Part of a small language model's weights: 455M tokens.
Each number is 128 + 24 x the weight over its row's rms, rounded and kept within 0 to 255. Layers, rows and columns count from 0. The size above them is the row's rms in percent of the matrix's.

# layer 6 MLP gate, 1216x448, rms 0.0342, rows 653-687, columns 0-63
size [ 94 103  91  96  99  92  98 106  93 103  90 102  93  98  92  93  84 108 103 111  97 104 100 108 100  96  89 116  96  90  93 104  97  95  98]
[[105 147 169 118 141 116 151 155 207 105  95  88  88 122 119 140 145  92  88 122 141 138 114 118 159  96 100  94  83 119 136 102 133 146 161 146 129 163 129 133  96 137 118 147 151 130 122 167 120 137 121 135  88 127 127 122 155 146 107 155 115 120  76 136]
 [175 108 126 128 126 119 106 120 107 146 101 120 140  85 147 147 121 141 118  84 129 110 117 152  87 106 131 136 166 147  99 120 120 116 153 109  80 117 134 111 111 136 160 106 136 130 141  82 142  73  70 131 133  79  84 125 142  98 147 144 113 109 164  99]
 [156 117 102 145 174 124 141 114 107 128 151 154  67 123 135 125 109 122 143 110 144 149 116  87 152 112 100 142 135 145 132 149  97 138 143 116 138  94 117 122 138  83 149 159 129 139 152 160 159 107 146 150 113 123 107 176 154 123 154 115 140 141 147 114]
 [ 97  91  91 142 127 122 108 144 130 145 112 112 128 121 144 125 127 109  84 107 131 132 153 130 139 137 107 152 146 139 125 155 152 155 116 107 118 140 133 112 127 152 133 141 131 151 129 144 128 101  99  87 107 138 131 154  82 134 168 123 157 111 134 137]
 [125  93 105 149 146 168 153  54 123  98 139 151 113 116 159 134 100 147 117 150 169 120 136 128 113 106 100  73 142 103 155 119 110  87 120 133 113  84 117 150 107 114 154 129  92 143  98 124 143  96  93 104 129 153  84 119  97 119 132 148 120 124 162 115]
 [130 167 151 130  99 133 113 150 118 147 137  87 159 130 154 140 123 138 138 120 102  76 122 108  45 141 135  80 135 165 123 134 147 117 133 137 161 148 148 101 106 148 162 127 115 125 138 137 123 131 104 129 160  83 112 121 157 106 129 145 113 149 144  97]
 [121 154 157 131 110 160 124 157 138 167 144 105 122 162 141 142 154 152 101 108 137  99 132 100 112 159 137 141 175 157 159 151 164 127 172 113  99 145 110 136  77 142 138 115 136 125  67 107  94 114  68 102  94 136 133  83 164 134 147 152 142 106 146  71]
 [ 96 147 139 128 130 172  75 128 140 124 105 150  75 113 116  99 100  83 125 117  84 101 156  95 128 131 144 129 109 116 135 130 166 111 196 150  87 159 111 121 145 144 114 121 108 177  98 137 124 136 147 160 183 133 139 114 146  92  94 130 154 127 135 146]
 [125 104 124 139 120 107 153 140 139 149 143 105 128 169 113 157 126  93 202 131 117  87 144 120  92 122  96 189 141 103 140 149 147 130 110 139 148 109 131 111  98 149 125 156 105 110 135 145  86 142 161 119 150 192 135 114 124 129 125 118 144 150 141 127]
 [128 114 102 117 127 143 118 125 104 127 133 127 163  90 101 143  99 168 117 138 121 106 159  98 149 115 134 156 149 149 129 137 107  76 105 137 139 167 122 172 105 119 107 108 135 133 161 151 135 104 147  93 159 160  96 167 159 157  96 135 142 105 129 134]
 [169  80 135 118 169 114 176 120 135  79 133 115 138 134 150 135 159 158 142 155 137 147 109 137 137 149 124 114 131 112 147 158 164 141 144 116 134 146 138 112 106 114 180 120 150 114 130 108 169 166 174 144 110 116  98 115 138 156 115 118 134 127 129 172]
 [220 123 138 128 100 160 142 158 171 123 140 156 129 122 115 147 130 165 111 135 106 125 139  86 121  98 149 117 117 135 144  90 158 143 185 113 144 120 123 113 161 128 165 154  78 119 125 105 153 145  81 119 144  98 112 132 109 151 106 113 129 106 142 128]
 [ 87 103  87 147 178 137 110 113 121 119 134 138 151 144 149 172 119 132 152 123 106 133 129 134  98 115 126 133 141 137 123 126 125  97 148 114 135 143 152 130 163 159 178  73 125 131 111 105 176 159 161 107 137 155 120 133  94 112 149 155 129 103 113 121]
 [149 138 133 127  88 103 180 166 134 162 132 124 118 120 114 141 138 117 144 157 112 162 154 123 162 141 113 136 141 131 132  86 129 101 202 147 127 105 130 138 156 121 113 139 147 119 115 135 151 108 139 110 139 145  97 134 140  71  58 101 144 166 106 107]
 [123 144 147 132 146 117 189 166 172 157 111 125 149 143 100 113 109 148 128 132 126 126 122 118 149 135 130 137 120 116 140 123 102 115 138  96 121  89  96 113 104 149 114 159 118 163 135 126 146 153 161 152 112 137 149  90 127 113 103 125 133 123 114 105]
 [153 141 153 100 176 171  91  59 173 139 132 144 120  87 169 188 138 125 139 105 119 142  76  95 102 159 161 101  68 120 157 164 134 103 119 164  94 138 196  96 106 130 105 137 115 140 141 109 122 142 124 132 106 148 116 157 132 121  99 120 112 113 127 137]
 [139 135 109  94 121 156 104  78 176 143 136 152 151 105  99 117  97 109 107 152 151 104 123  85 134 166 112 122 150 108 115 102 106 140 105 113 117 130 123 102 158  83 131 105 106 125 141 122 140 167 148 113 106 126 122 139 106 135 136 104 142  86 129 122]
 [155 134 132 112 117 113 149 124 184 111 142 122  96 143 150 144 104 140 161  77 141 136 112 126  93 130 107 126 167 109 115 119 122 148 129 135 118 108 116  87 173 122 152 119 144 117 121 159  92 135 128 155 125 127 111 111 101 141 100 154 175  87 146 123]
 [149 150 129 128 117 139 167 159  91 114 121 189 136 115 102 134 125 135 129 153 138 134 115 139 153 169 125 153 105 153  83 122 154  90 173 134 147  86 102 151 132 109 107  81 114  95 126 165  96 122 126 165 102 120 111 149 124 134 128 143 167 174 139 128]
 [126 154 132 156 167  91 126 121 108 147 164 148 183 158 145 119 126 115 106  96 179 133 140 132 105 122 108 153 176 121 165  87 127 130 149 151 129 126 121 123 160 119 120 127 141  92 120 119 128 113 154 157 153  81 121 111 101 136 108 180 117 131 105  96]
 [148 108 137 136 107 160 134 135 101 121 150 131  96 107 158 141 144 155 100 102 120 137 131 121  97 139 128 128 144 146 117  97 106 134 158 105 133 158 113 139 104 134 131  98 131 106 108 113 101 154 161 124 107  68 135 168 186 113 135 105 117  93 130  91]
 [128 115 158 120 154 144 117 155  99 142 170  75 158 140 125 133 140 120 126 143 115 144 130 108 142 163 119 122 142 163 131  79 146 111 159 133 147 155 136 167 129 109 129 140  92 109 120  70 138 147 126 131 104 138 151 146 176 133 129 105 149 117 133 128]
 [128 140 120  91 123 155 111  85 177 130 140 129 144 117 147 163 148  84 123 112  99 100 115 101 125 109 188 148 107  95  72 118 138 141 145 160 114 173 141 106 136 126 115 124 174 109 135 140 142 104 137 108  85 176 124 157 137 111 157 103 110 115 181 161]
 [101 125 142 133  87 132  97 118 111 115 125 141 166 166 136 124 133  83  92 134 152  92 118 146 135 131  82 137 123 125 125 106 144 136 178 175 146 151 142 135 131 145 142 106 114 117 158 148 115  99 142  89 107  87 138 106 115  89 153 121 126  95 124 126]
 [114 144 113 155 144 101 157 100 112 106 112  86 165 107 139 141 116 157 122 142 126 182 104 111 156 117 124 119 181 126 121 151 154 152 101 151  71 140 151 163 133 148 134 118 127  74 119 129 127 115 117 114 158 135 108 103  83 132 114 132 129 103 150 152]
 [109 160 119 141  79 130 175 147 132 148 120 108  95 124 140 127  97 108 109 134  98 122 104 142 122 166 111 117  90 140 117 131 183 106 147 140 136  57 131 113 121 115 149  90 148  89 152 111 111 159  98  84 151 134 127  96 143  84 119 136 104 151 108 156]
 [144 116 135 115 124 146 102 130 130 109 163 153 157 158  82 139 118 122 128 135 152 147 142 127  84 123 128 120  91 115 159 139 111  95 145 121 130 138 165 144  88 145 130 150 129 138 105 133  98 138 120 117 160  88 122 114  98 117 158 149 138  87 131 118]
 [182 111 123 105 125 141 123 121 121 155  87 129 147  99 139 142 123 137 110 159 116 126  82 120 131 116 134 100 131 166 137 153 105 137 154 101  75 137 106 128 145 148 170 152  91 125 152 113 125 115 124 132 143 127 151 180 139 156 120 121 180 144 128  90]
 [ 88 173 114 109 157 155 128 162 131 126 150 141 130 131 180 145  93  92  98 145 111 139 106 133 134  89 148 110 158 117 198 134 121 141 155 126 115 126 132 161 161 149  98 134 131 115 120 167 152 147  98 138 155 169 103 124 133 125 101 142 179 143 135 181]
 [ 99  78 135 141 152 156 102 129 112 114  99 143 125 131 121 142 102  87 133 146 146 115 121 117 128 119 122 101 141 154 137 169 100 151 148 133 129 119 147 102 160 121 108 109  85 163 141 163 152 118 111 147 117 143  90 174 171  93 144 134 139 141 150 130]
 [ 97 150 120 126 132 117 131 176  94  71 134 147 151 124 174 145 174 125 110  99 158 116 129  81 139 188 118 112 107 117  87  87 130 165 140 116 123 101 151 129 126  99 121 139 144 157 139 116 149 180 165 145 118 117 104 138 142 117 114 174 131 125 107 148]
 [127 101 105 145 111 135 100 135 112 108 146  53 159 158 172 138 156  94 102 155 121 103 126 137 110 100 143  98 139 137 103 142 113 124 109  97 154 135 113  95 126 116  95 147 145 150  89 135 135  83 138 140  65 110 102 147 140 121 151  94 152 157 151 203]
 [146 127 127 146 134 116 118  89 114 106 112  92  99 130 143  99 171 101 111 141 126 123  96 146 146 149 171 120 150  98 146 130  41 106 115 129 144 148 149  83  88 102 119 159 135 128 117  74 115 149 122 125 183 105  88 117 127 117  81 149 114  91 199 122]
 [134 132 109 149 107  86 142 134 134 179 111 116 170 106 100 151 143  84 104 167 112 146 113 106 156 141 145 136 152 113 171 151  89 138 142 154  95 133 154 118 137  82 123 158 164  82 135 117 139 116 182  92 134 118 124 113 134  81 110 157 156 128 121 132]
 [ 99 115 150 125  96 122 132 142 119 118 113 119  70 121 177 134 125 145 116 130 126 108 134 125 122 142 110 137 126 129  92 166 127 158 129  80 177  92 107 128 174  94 175 106 141 132 119 119 134 106 134 171 189 154 133 130 118 127 151 159 121 129 148 117]]
# layer 6 MLP up, 1216x448, rms 0.0326, rows 653-687, columns 0-63
size [ 92 100 100  96  96  91 100 104  93  96  90 101  94  92  94  92  85 109  98 110  92 107  99 103 102  99  90 106  96  92  95 102  97 101 100]
[[ 99 124  58 148 120 117 141 104 143 149 115 185 132 163  94 141 128 120  86 156 171 118 142 153  91 147 114 114 102 108 124 115 118 150 150 105 124 137 153 113 135 146 115 141 126 101 152 100  79  95 130  92  97 125 139 124 116 146 154 119  95 115 117 105]
 [ 87  77 132  94 165 116  86 101  96  99 119  90 119 125 122 118 116 149 115 116  87 174  90 136 122 113  75 144 151 176 124 103 135 116 138 135 165 118  87 139 156 142 121 103 142 143 134  96 157 148 104 128 155  98 100 132 130 139 124 115 165 137 136 131]
 [107 121 158 134 127 126  63 150 140 149 128 110 125 130 124 131 103 147 150 137 105 123 143 152 152 133  84 159 116 124 131 165 109 112  55 130 122 117 162  92 150 104 140 121 129 130  89  92 109 134 123 159 106  84 142 153 102 124 180 100 124 142 142 107]
 [131 158 149 100 110 111 147 102 113 122 192 138 157 133 129 159 169 120 138 126 138 150 122 154 132 125 110 139  94 115 140 127 106 141 110 130 154 124 130 108 171 164 110 158 129 110 114 135 150 140 140 112  83  95 112 155 132 161 196  90 183 112 169 155]
 [116 137  88 161 110 200 150  92 107 127 117 112 129 164 101 146 172 144 136 106  68 129 129  98  95 113 118 131 146 137 125 146 128 106 150 143 113 129  75 118 105 146 118 128 137 143 140 112 117 139 121 145 159 123 157 150  92 168 124 139 105  81 119 163]
 [153 155 138 104 151 138 151 136 122 143 122 126 137 120 157 169 128 126 145 117 129  85  97 118  92 193 124  93 170 133 163 115 166 134  81 144 129 149  85 134 110 152 166 151 151 109  92 130 152 118 146 163 105  75 140 172  97 111 111  94 112  93  98 132]
 [159 130 143  91  98  99 128 105 181  95 147 122 171 143 104 151 172 153  59 107 103 145 118 135 167 135 152  84 108 152 127 113 110 133 159 104 129 120 171 121 187 122 157 159 115 136 146 139 143 160 125 136 124 114 122 133 115 173 123 143 106 176 169 122]
 [136 109 156 138 138 116 146 154 128 134 149 137  95 142 137 118 114 108  80 159 161  94 105 122 144 146 153 150 121 106 114 152 126 141 127 115 133 142  85 137 100  91 108 125 133 131 130 120 161  88 165 108 144 110 154 110 107 100 135 127 107 134 151 147]
 [128  98 145 127 133  93  90 150 111 136 143 121 112 122 151 119 119  97 150  91 166 137 154 186  82 137 133 101 122 124 149 135 134 157 134 164 127 138 147 160 130 125 156 145 102 111 131 128 160 104 175  98 145 131 137  70 110 176 160 117 142 154 102 118]
 [140 118 154 126 134 131 165 173 135  83  93  96 112 130 145 162 131 124 162 102 120 118 125 138 156 111 163  84 136 155 155 138 105  94 117 126  91 107 132  89 124 143  87  98 129 125 102 150 122 136 125 187 118 149 128 180  80 128 145 132 115  87 116 123]
 [171  72 127 129 118  74 117 114 119 147  95 149  89 189 137 147 116 121 154 117  85 110 112 135 110 113 121 125 164 154 121 111 111 102 137 118 100 167 116 130  99 125 120 136 146 128 116 103 112 126 158 137 130 138  84 105 128 127 183 176  91 130  97 119]
 [134 146 162 166 141 107 121  80 114  94  69  97 141 145 106 146 106 150 106 139 119 103  93 143 148 144 140 151 132 109 100 108 160 122 113 157 129 129 133 114 133 146 134 107 119 126 131 147 140 127 102 138 120 109 186 112 113 136 101 128 132 140  96 106]
 [ 91 103 105 165 122 113 117 102 164  91 114 121 143 102 118 156 130 129 153 134 112 136 119 153 128 124 147 154 162  89 150 136 106 115 153 129 137 145 105 121 132 108 130 122 121 179 136 125 133 116 147 134 121 196 144  98 106 116 139  92 155 102 124 117]
 [181 107  91  92 118 127 101 113 104 170 138 142 180  95 123 128 110  93 124 133 114 110 123 145 105 128 100 148 123 111 120 184  58 105 115 107 123  97 116 141 121 137 103 136 149 197  92  77 158 179 172 125 117 131 140 189 121  90 117 145 166 141 133 117]
 [115 171 144  98 164 142 117 152 100 144  90 126 143 146 169 117 132 145 122 119  79 143 168 147  97 161 132  97 131 144 146 116 136 134 125  94 120 106 119 139 146 128 118 126 143 142  90  99  70 132 129 123 154 129 138 180 123 148 134  76 125 169 157  88]
 [100 150  88 146 118 138 132 145  80 157 143 150 121 125 135 154 140 160 126 162 136 115 166 125 147 108 139 147 120 124 129 133 136 104 112  76 121 126 122 143 120 119 154 140 141 113  92 177 109 166 110 119 142  92 116 143  93 158 132  97 113 132 134 119]
 [ 54 118 136 138 184 166 171 142 134 142 138 114 105 121 134 135  95 108 136 149 101 104 151  94 162 167  81 138 120 113 136 110 171 152 130 117  98 119 124 109 122 109 123 151 101  99  98 141 153 106 117 120 152 106  90 136 121 113 134 150 133 111 149 136]
 [114 165  83 141 161 142 167 125 174 136 177 117  93 123 156 122 113 161 159  85 152 148 172 130 151 152 116 140  92 137 127 126 135 133 130  98 139 110 141 147 109  85 169 113 132 125  86 134 128 142  87 109 133 103 130 105 119 161  90 119 153 117 131 118]
 [138 142 141 137  94 124 140 111 138 121 147 155 163 104 136 153 154 184 108 138 149 134 126  87 108 120 106 119 136  93 132 133 105 113  82  92 125 112 158 160 123 115 158 129 133 125 142 155 131 108 179 154  72 137 143 155 154 143 158 135 124 155 136  93]
 [105 112 174 137 138 132 131 156 148 148 106 113 105 125 146 129 116 133 131 131 126 165 146 139 116 135 116 112 165 115 165 124 143 132 116 161 125 158 120 118 119 116  93 106 150 145 113  93 120 136 135 100 128 132  77 102 156 135 157  98 150 125  84 116]
 [119 143 131  82 112  76 109  95 121 109 112 117 141 123 123 148 152 113 115 156 133 152 117  94 116 134 130 136 132 117 127 130 106  85 179 125 134 168 142 155 123  93 105 108 121 158 128  82  92 151 167 123 131 110  95  93 130 120 109  97 162 112 136 141]
 [140 125 124 149  80 123 114 124  98 137 123 112 133 130 137 142 113 131  69 112 115 132 120 154 143 136  94  97  97 117 113 158 120 124  98 131 113 163 149 118 160 123  97 134 132 131 126  92 160 155 154 129 170 115 158 133 117  53 115 119 133 109 128  90]
 [149 112 144 128 116 148 151 130 110 154 129 160 134  86 106 197  91 168  96 130 153 150 131 138 167  98 126 100 113 163 144 122 136 134 160 123 143 131 121 108 155  68 122 131 138 142 103 145 109 141 130 150 154 105 135 153 133  95 161 113 151 133 118 109]
 [127 111 142 113 141 105 129 133 143  84  80 169  49 171 120 150 110 135 154  98 107 153  83 135 130 143 161 107 137 145 132  92  97 107 111 132 113  97 133  95 102 114 115 119 130 156  85 134  89 155 186  89 135  96 111 149 149 138 156 119 133 146 145  95]
 [144 122 119 109 132 146 155 126 152 132 144 156 130 110 150 148  82 102 133  82 124 124  99 101 103 143 113 115 116 116 126 129 107 158  95  97 116 164 102 136 128 155 141  97 123 104 126 158 105 116  79 149 107 102  89 136 103 109 156 121 126 144 122 144]
 [115 147  90 164 117 143  88 108 117 115 100 132 111 111 118 152  84 127 105 144 159 127 151 136 124 137 146 168  85 157 110 131 113 113 106 150 146 107  78 139 125 152  99 145 128 186 137 129 108 133 125 134 155 123 128 118 155 135 141 114 114 135 154 109]
 [150 109 172 113 127 101 160  75 154 102 113 132 152 130 146 138 120  94 151 153 133 129 168  86 121 162 122 134 129 154 123 140 142  86 114 144 163 130 147 114 135 129 105 117 139 163 102 164 109 135 161 133 166 139  76 129  87 121 126  96 114 129  90 164]
 [158 147 149  96 137 100 152  89 140 121 105 103 168 125 143 159 114 154 145 118 141 159 159 123  99 141 178 131 150 141 177 124 122 158 137 154  91 120  98 132 141 145 134 161 143 116 123 101 155 112  80 144 155 117 107 126 168 108  96 144 137 120 137 121]
 [131 107 110 133 100  88 141 177 173 128 120 123 180 163 141 123 129 113 118 106 134 139 107 137 105 173 166 140 143 115 102 176  88 131 140 173 143 141 157 150 129  85 117 102 126 149 146 138 155 128 170 125 122 145 120 138 121 130 155 169 152 157  93 119]
 [131 154 126 122 143 113 146 176 120 112 126 119 132 109 157 113 162  91 142 170 130 145 112 125 129  99 127 147 129 154 105 126 110 116 113 141 103 123 109 154  99 107 131 134 112 124 124  76 111 147 108  92 118 120 120 100 120  88 119 124 137 113 112 167]
 [128 136 115 156 158 121  58 130 169 135 127 128 121 145 130 126 132  95 141 115 143 161 101 102 166  68 128  91 136 123 120 104 128 120 163 103 158 143 174 154 145 148 139 113 146 147  97 135 150 122 113 149 121 139 134 105 119 126 146 137 151 113 165 128]
 [102 134 134 151 123 117 127 148 156 139 137 141 128  91 111 123 130 127 108 194 160  74 163 160 169 132 105 134  95 103 156 161 101 112 158 154 156 149 101 157 161 132 125 167 129 123 132 103 174 142 108 140 166 140 119 100 132 123 160 127 143 153 111 119]
 [105 122  90 159 127 149 120 133 115  95  91 100 133 111 113 130 167 128 132 113 132 125 148  97 155  95 141  88 129 163 100 128 123 148 124 135 149 127  96 143 139 143 132 106 105 162 128 111  87  78 135  97 119 161 104 137 105 134 129 122 102 133 118  90]
 [107 100 106 105 114 125 120 128 131 148 126 145  96 115 120 130 100 129 123 128 162 131 161 123 106 108 159 141 112 148 139 141 132 142 124 131 136 125 127 132 121 178 126 106 160 131  54 128 154 141 157 119 105 159 170 122 125 142  89 143 138 107 138 134]
 [150 117 131 125 103 100 138  93 110 130 101 119 131 122 105 121 122 103 104 161  93 139 139 115  81 159 111 118  77 173 154 132 106 100  81  99 104 136 172 115 159 137 134 130 133 140 119 161 180  69 132  92 169 110 157 101 118 103 115 102 143 130 140 104]]
# layer 6 MLP down (transposed), 1216x448, rms 0.0334, rows 653-687, columns 0-63
size [ 98 100 100  98 100  96  97 106  94 102 101  97  96  96  97  95  92 101 100 104  95  98  96 107 103 102  97 104  97  95  95  97  99 105  99]
[[117 143 119 101 176 176 118 123 125 154 139  92 121 113 141 124 112 177 121 163 154  63 173 171 104 101 183 148 149 136 100 145 126 123 103 130 108  97 128 105 125 167 131 139 129 134  79 140 168 138 159 105 126 123 128 111 130 130  64 135 141 114 185 112]
 [ 88 115 136 118  94 116 116 170 124 141 147 138 140 150 100 149 122 120 118 160 140 132  97 127 124 169 132  99 127 152 122 145 145  85 159 148 132 176 142 138 143 104 122  99 179 178 113 193 116 108 118 143 161 150 100 113 135 153 137  88 154 137  89 132]
 [108 136 109 149 157 125  80 152 109 110 153 103  80 136 156 132  92 150 133 176 132 111 101 125 101 128 155 131 107 139 214 133  83 123 142 132 112 150  65  95 139  97 215 134 134 156  88  86 103 124 148 104 149 164 103 128 102 117 132 117 127 127 119  80]
 [135  88 147 124 147  89 123 161 108 126 139 131 153 162  69 101 105 120 108 116 148 125 150 133 117 147  93 126 147 142 166 149 132 106 113 157 142 179 140 125 124 127 138 131 115 150 106 103 148  82 101 113 146 144 134 152 115  94 101 122 116 112 127 121]
 [126 143 137  94 130 127 113  76 173 107 128 129 169 107 105 138 187 109 112  83 168 115 154 166 108 138  94 128 103 154 130 157 128 141 147 129 100  72 135  97 126 111 102 111 151 133 126 153  73  99 140 128 111 106 110  81 131  49 167 145 115 152 114 156]
 [174 100 145 130 137 160 111 105 122 142 161 101 105 142 136 154  96 118 119 109 164 150  98 118 140 124 136  94 135  93 114  94 101 127 132  96 103 141 133 116 136 143 103 127 136 113 144 130 160 121 154 119 130 121  88 169 136 137 129 103  96 108 136 141]
 [180 134 134  98 104  85 111 140 165 141 148 163 142  96 144 133 143  90 124 148 134 123 156 114 103 106 146 103 136 129 107 126 149 102  99 161 113 129 120 111 124 133 172 130 104 107 189 128 100  88 102 167 109 141 155 141 144 110 112 138 105 138 197 155]
 [ 90  96 154 142 101 121  96 108 141 127 153 106 162 153  88 120 117 114 135  98 122 108 159 119 153 126 162 155 128 163 121 109 112 131 139 165 123 108 147 120 153 137 129 124 115 183 109 101 104 124 128 132 100 135  96 148 134 147 118 146 125 146 122 149]
 [149 103 124 128  89 134 115 143 113 134 131  91 100  99 108 167 136  97 134 133 148  94 128 116 156 128 140  95 126  93 145  73 137 133 161 127  91 107 170 161 142 108 168 137 150 111 140  97 143 121 198 141 162 138 105 135 138 155 142  99 119 138 159 121]
 [122 123 136 143 112 119 123 140 118 164 117 133 169  91 139 123 120 147 144  88 120 123 110 141  81 127 131 103 130 169 137  93 170 102 121 126 177 121 103 106 131 143 107  87 116 123 117 131 121 134 153 117 135 131 129 147  65 141 140 180 134 124 139 133]
 [106 137 126  97  94 135 116 138 143 123 131 126 114 128 157 124 105 118 125 116  94 115  98 157 144 117 112 173 147 126 140 134 163 143 120 120 176 140 178 119 154 140 120 197 153 103  76 142 133 164 174 122 164 116 101 146 123 107 116 142 136 108 134 128]
 [126 147 165  92 153 144  81 117 105 109 147  97 134 139 134 153 153 132 131  94 136 138 129 126 132 177 170 122 156 134 114 120 115 153 133 108 103 149  99  99 168 126 145 108 142 134  98 146 134 117  93 170  72 107 181 143 147 117 141 145 121 127 136 142]
 [ 94 161  85 155 111  94 162 139 159 123 102  77 122 144 111 122 141 147 130 156 136 171 152 129 145 117 102 107 164 103 193  99 141 148 118 132  94 114 138 135 154 127 147 123 153 128 130 149 142 151 133 132  84 152 134 112  82 142  82 106 115 156 113 134]
 [131 118 151 123 167 166  88  94 131 109  93 105 106 127 113 131  99 146  92 104 105 117 133 127 139 185 126 123 118 140 168 164 168 139 159 112 128 117 116 126 163  48 143 128  98 121  89  95 145 114 147 133  78 121 115 183 112 109 119 132 139 152 106 115]
 [126 111 115 130 116 128 126 123  53 132 128 127 125  74 137 153 130 113 119 138 108 128 133 151 102  92  81 141 127 175 123 102 113 151 117  95 139 136 158  90 124 119 136 111 157 138 136 128 103 116 163 146 174 109 137 107 146 116 156 124 145 134 130 118]
 [ 91 149 160 127 126 129 150 151 128 126 142 143 143 104 108 107 136  92 152 100 189 117 154 130 109 127 117 123 176  94 130 114  69 148 145 143  81 102 139 110 175  95 118 127 120 127  92 108 116 128 144 157 110  81 122 129  89 140 115  83 111 151 142  77]
 [151 152 132 135  93 137 136 102 143 115 123 121 153 133 142 123 133 120 175 113 162  98 171 122 114 131 131 166 133  84  88 130 115 124 122 162 112 130 132 135 130 113 113 140 116 164 101 141 140  88 149 112 136 168 152 143  85 145 105  50 125 145 149 160]
 [ 92 147 103  91 172 124 120  72 131 185 113 106 140 123 116  91 113 120 137  96 122 169 150 140 126 107 133 122 138  84 163 121 146 181 120 123 124 118 122  85 156 121 128 172 143 130 145  81 125 136 137 106 131 105 154 160 120 141 145 115 169 137 100  93]
 [126 130 141 140 111 113 134 144 158 146 127 173 100  93 121 153 148 102 125 137  92 144 146 117 128 139 146 100 140  89 112 151 152 105 137 149 183 150 178  84 125 119 128 123 119  80 111 155 158 109 139 145 126 110 119 137 177 141 156  62 135 111 185 144]
 [119 130 108 151 108 109 145 132 102 153 122  93 154 152 100 159 127 151  97 133 135 109 123 169 125 125 113 131  93 140 179 129  95 125 121 157 111 113 122 127 122  95 138 113 103 128 175 153 157 139 108 136 113 135 129 167 144 144  93 104 185 120 128 112]
 [173  85  77  73 113 111 142 114  84 173 146  86 143 132 174  92 105 143 156 115 153 150 140  88 111  65 148  81 172  69 131 136 119 135 120 179 100 172 108 118 136 115 174 159 111 162 113 130 135 130 103 127 154  87 156 118  87 119 127 135 114 128  84 137]
 [144  72 101 126  98 125 138 106 118 130 113 137 128 116 104 141 123 151 115  83  91  92 123 134 139  99 157 121  99  82 119 126 113 115 118 106 112 143 168 141 101 147 130 126 147 108 127  66 144 145 123 110 137 132 112  96 130 126 102 156 147  94 151 126]
 [161 111 130  97 169 136 140 117 108 123 138 156  86 135 132 103 134 144 138 116 119 162 158 169 137 132  88 128 120 146 146 123 123 112 168 121 146 111 138 115 155 135 117 128 119 151 111 114 128 167 144 142 129 120 150 114 129  87 123  88 130 152 132  76]
 [135 126 131 146 122 110 130 149 114  94  95 144 120 149 110 157 142 141 124  97 127 169  87 195 119 141 170 127 125 136 133 147 147 135 121 159 151 128 125 149 127 120  98 123 108 157 112 105 112 132 136 146 142 116 141 160 111 159 135 134 103  65 157 108]
 [118 114 109 104 130 119 143 131 110 131 115 156 112 140 126 135 115 114  91 115 104  97 143 103 114 152 126  74 105  91 141 139 152  97 120  77 117 137 146 113 116 107 142 138  85 147 101 155 135 108 145 134 132 105 134 130 159 149 115 121 137  90 157 113]
 [135 137  99 140 141 126 131 129  96  98 112 125  97 101 128 162  85 132 142 136 153 131 100 132  96 113 124 129 100 152  88 145 165 161 108 117 154 123  98 163 151  88 113 159 154 113 170 115 104  83 114  76 166 149 124 152 120 135 128 102 118 121  93 133]
 [142 125 125 115 108 128 167 129  95 118  66 131 137 123 131 149 131 112 137 149 112 149  80 130  95 115 114 114 129 129 103 108 136 124  74 165 123 127 121 154 150 118 102 135 133 130 101 109 166 144 164 155 138 125  99 113 170 145 110 133 131 135 180  89]
 [152 111 119 131 157 132 175 112 136 123 116  95 132 144 115 147  94 135 159 104  94 138 111 105 109 132 110 142 141 129 157  93 141 113 197 165 119 149 155 126 103  82 160 138 150 110 101 183 166 177 108 131 149 113 115 166 139 168 127 117 159  96 110 155]
 [159 137 118  96 100 123  96 149  95 146 103 126 165  81 119 120 125 134 118 111 119 165  99 149 156 155 173 169 126  91 153 165 130 117  90 153 189 113 114 135 127 118 120 147 165 154 131 102 129  97 111  97 114 142  97 133 153 120 140 131 136 136 156 123]
 [137 103 153 108 140 130 138 157 146  96 126 137 150 111 123 131 114 140 121 140 156 140  92 183 133 148 118 115 120 122 107 132  85 128  61 135 122 127  65 149 110 119 103 116 121 109 146  85 106 126 107  85 119 134 116  97 136 106 160 104 107  83 132 103]
 [ 75 132  88 144 121 132 113 121 168  86 128 139 120 140 105 132 128 139 171 117 130 118 100 171 145 144 156 134 137 131 157 119 137 109 104 105 118 125 134 112 114 138 134 124 120 112 133  97  96 126 143 142 115 106 145 160 143 122 131 115  99 151  93 155]
 [131 141 126 128 117 162 141 154  97 155 119 188 133 125 111 149 174 115 142 151 110 135 129 163 128 126 105 149 142 111 121 109  93 128 121 129 145 161 101 123 164 151 128 170 139 123  92  73 104 123 130 148 163 160 159 116 149 105 138 135 117 143 140 143]
 [135 172 161 159 150 126 150 140 137 159 136 137 142 106 135 190 132 117 123 137 133 120 193 139 132  91 130 125 135 130  83 110 113 126 115 136  91 116 124 108 155 111 159 145 133 118  96  97  94 152  99 110  93 157 137 164 127 126 144 142 140 173 119 100]
 [125  86 116 123 101 103 143 186 140  98 131 105 140 102 154 161  78 149 174 167 124 153 181 122 116 130 136  82 134 195 136 128 115  85 101  89 104  84 100 109 163 179 144 108 162 153  87  71 122  95  97  95 119 119 131 126 143 132 106 138 187 111 118 120]
 [115 134 144  71 128 136 173 131 126 142 125  88 148 124 137 130 137 116  83 155  92 130  98  95 120 162 182  98  87 131 107 118 119 158 169 121 149 111 146 124 173 173 142  80 118  92 107 159 117 106 141 109 157 122 119 136 122 121 127 125 121  92 164 160]]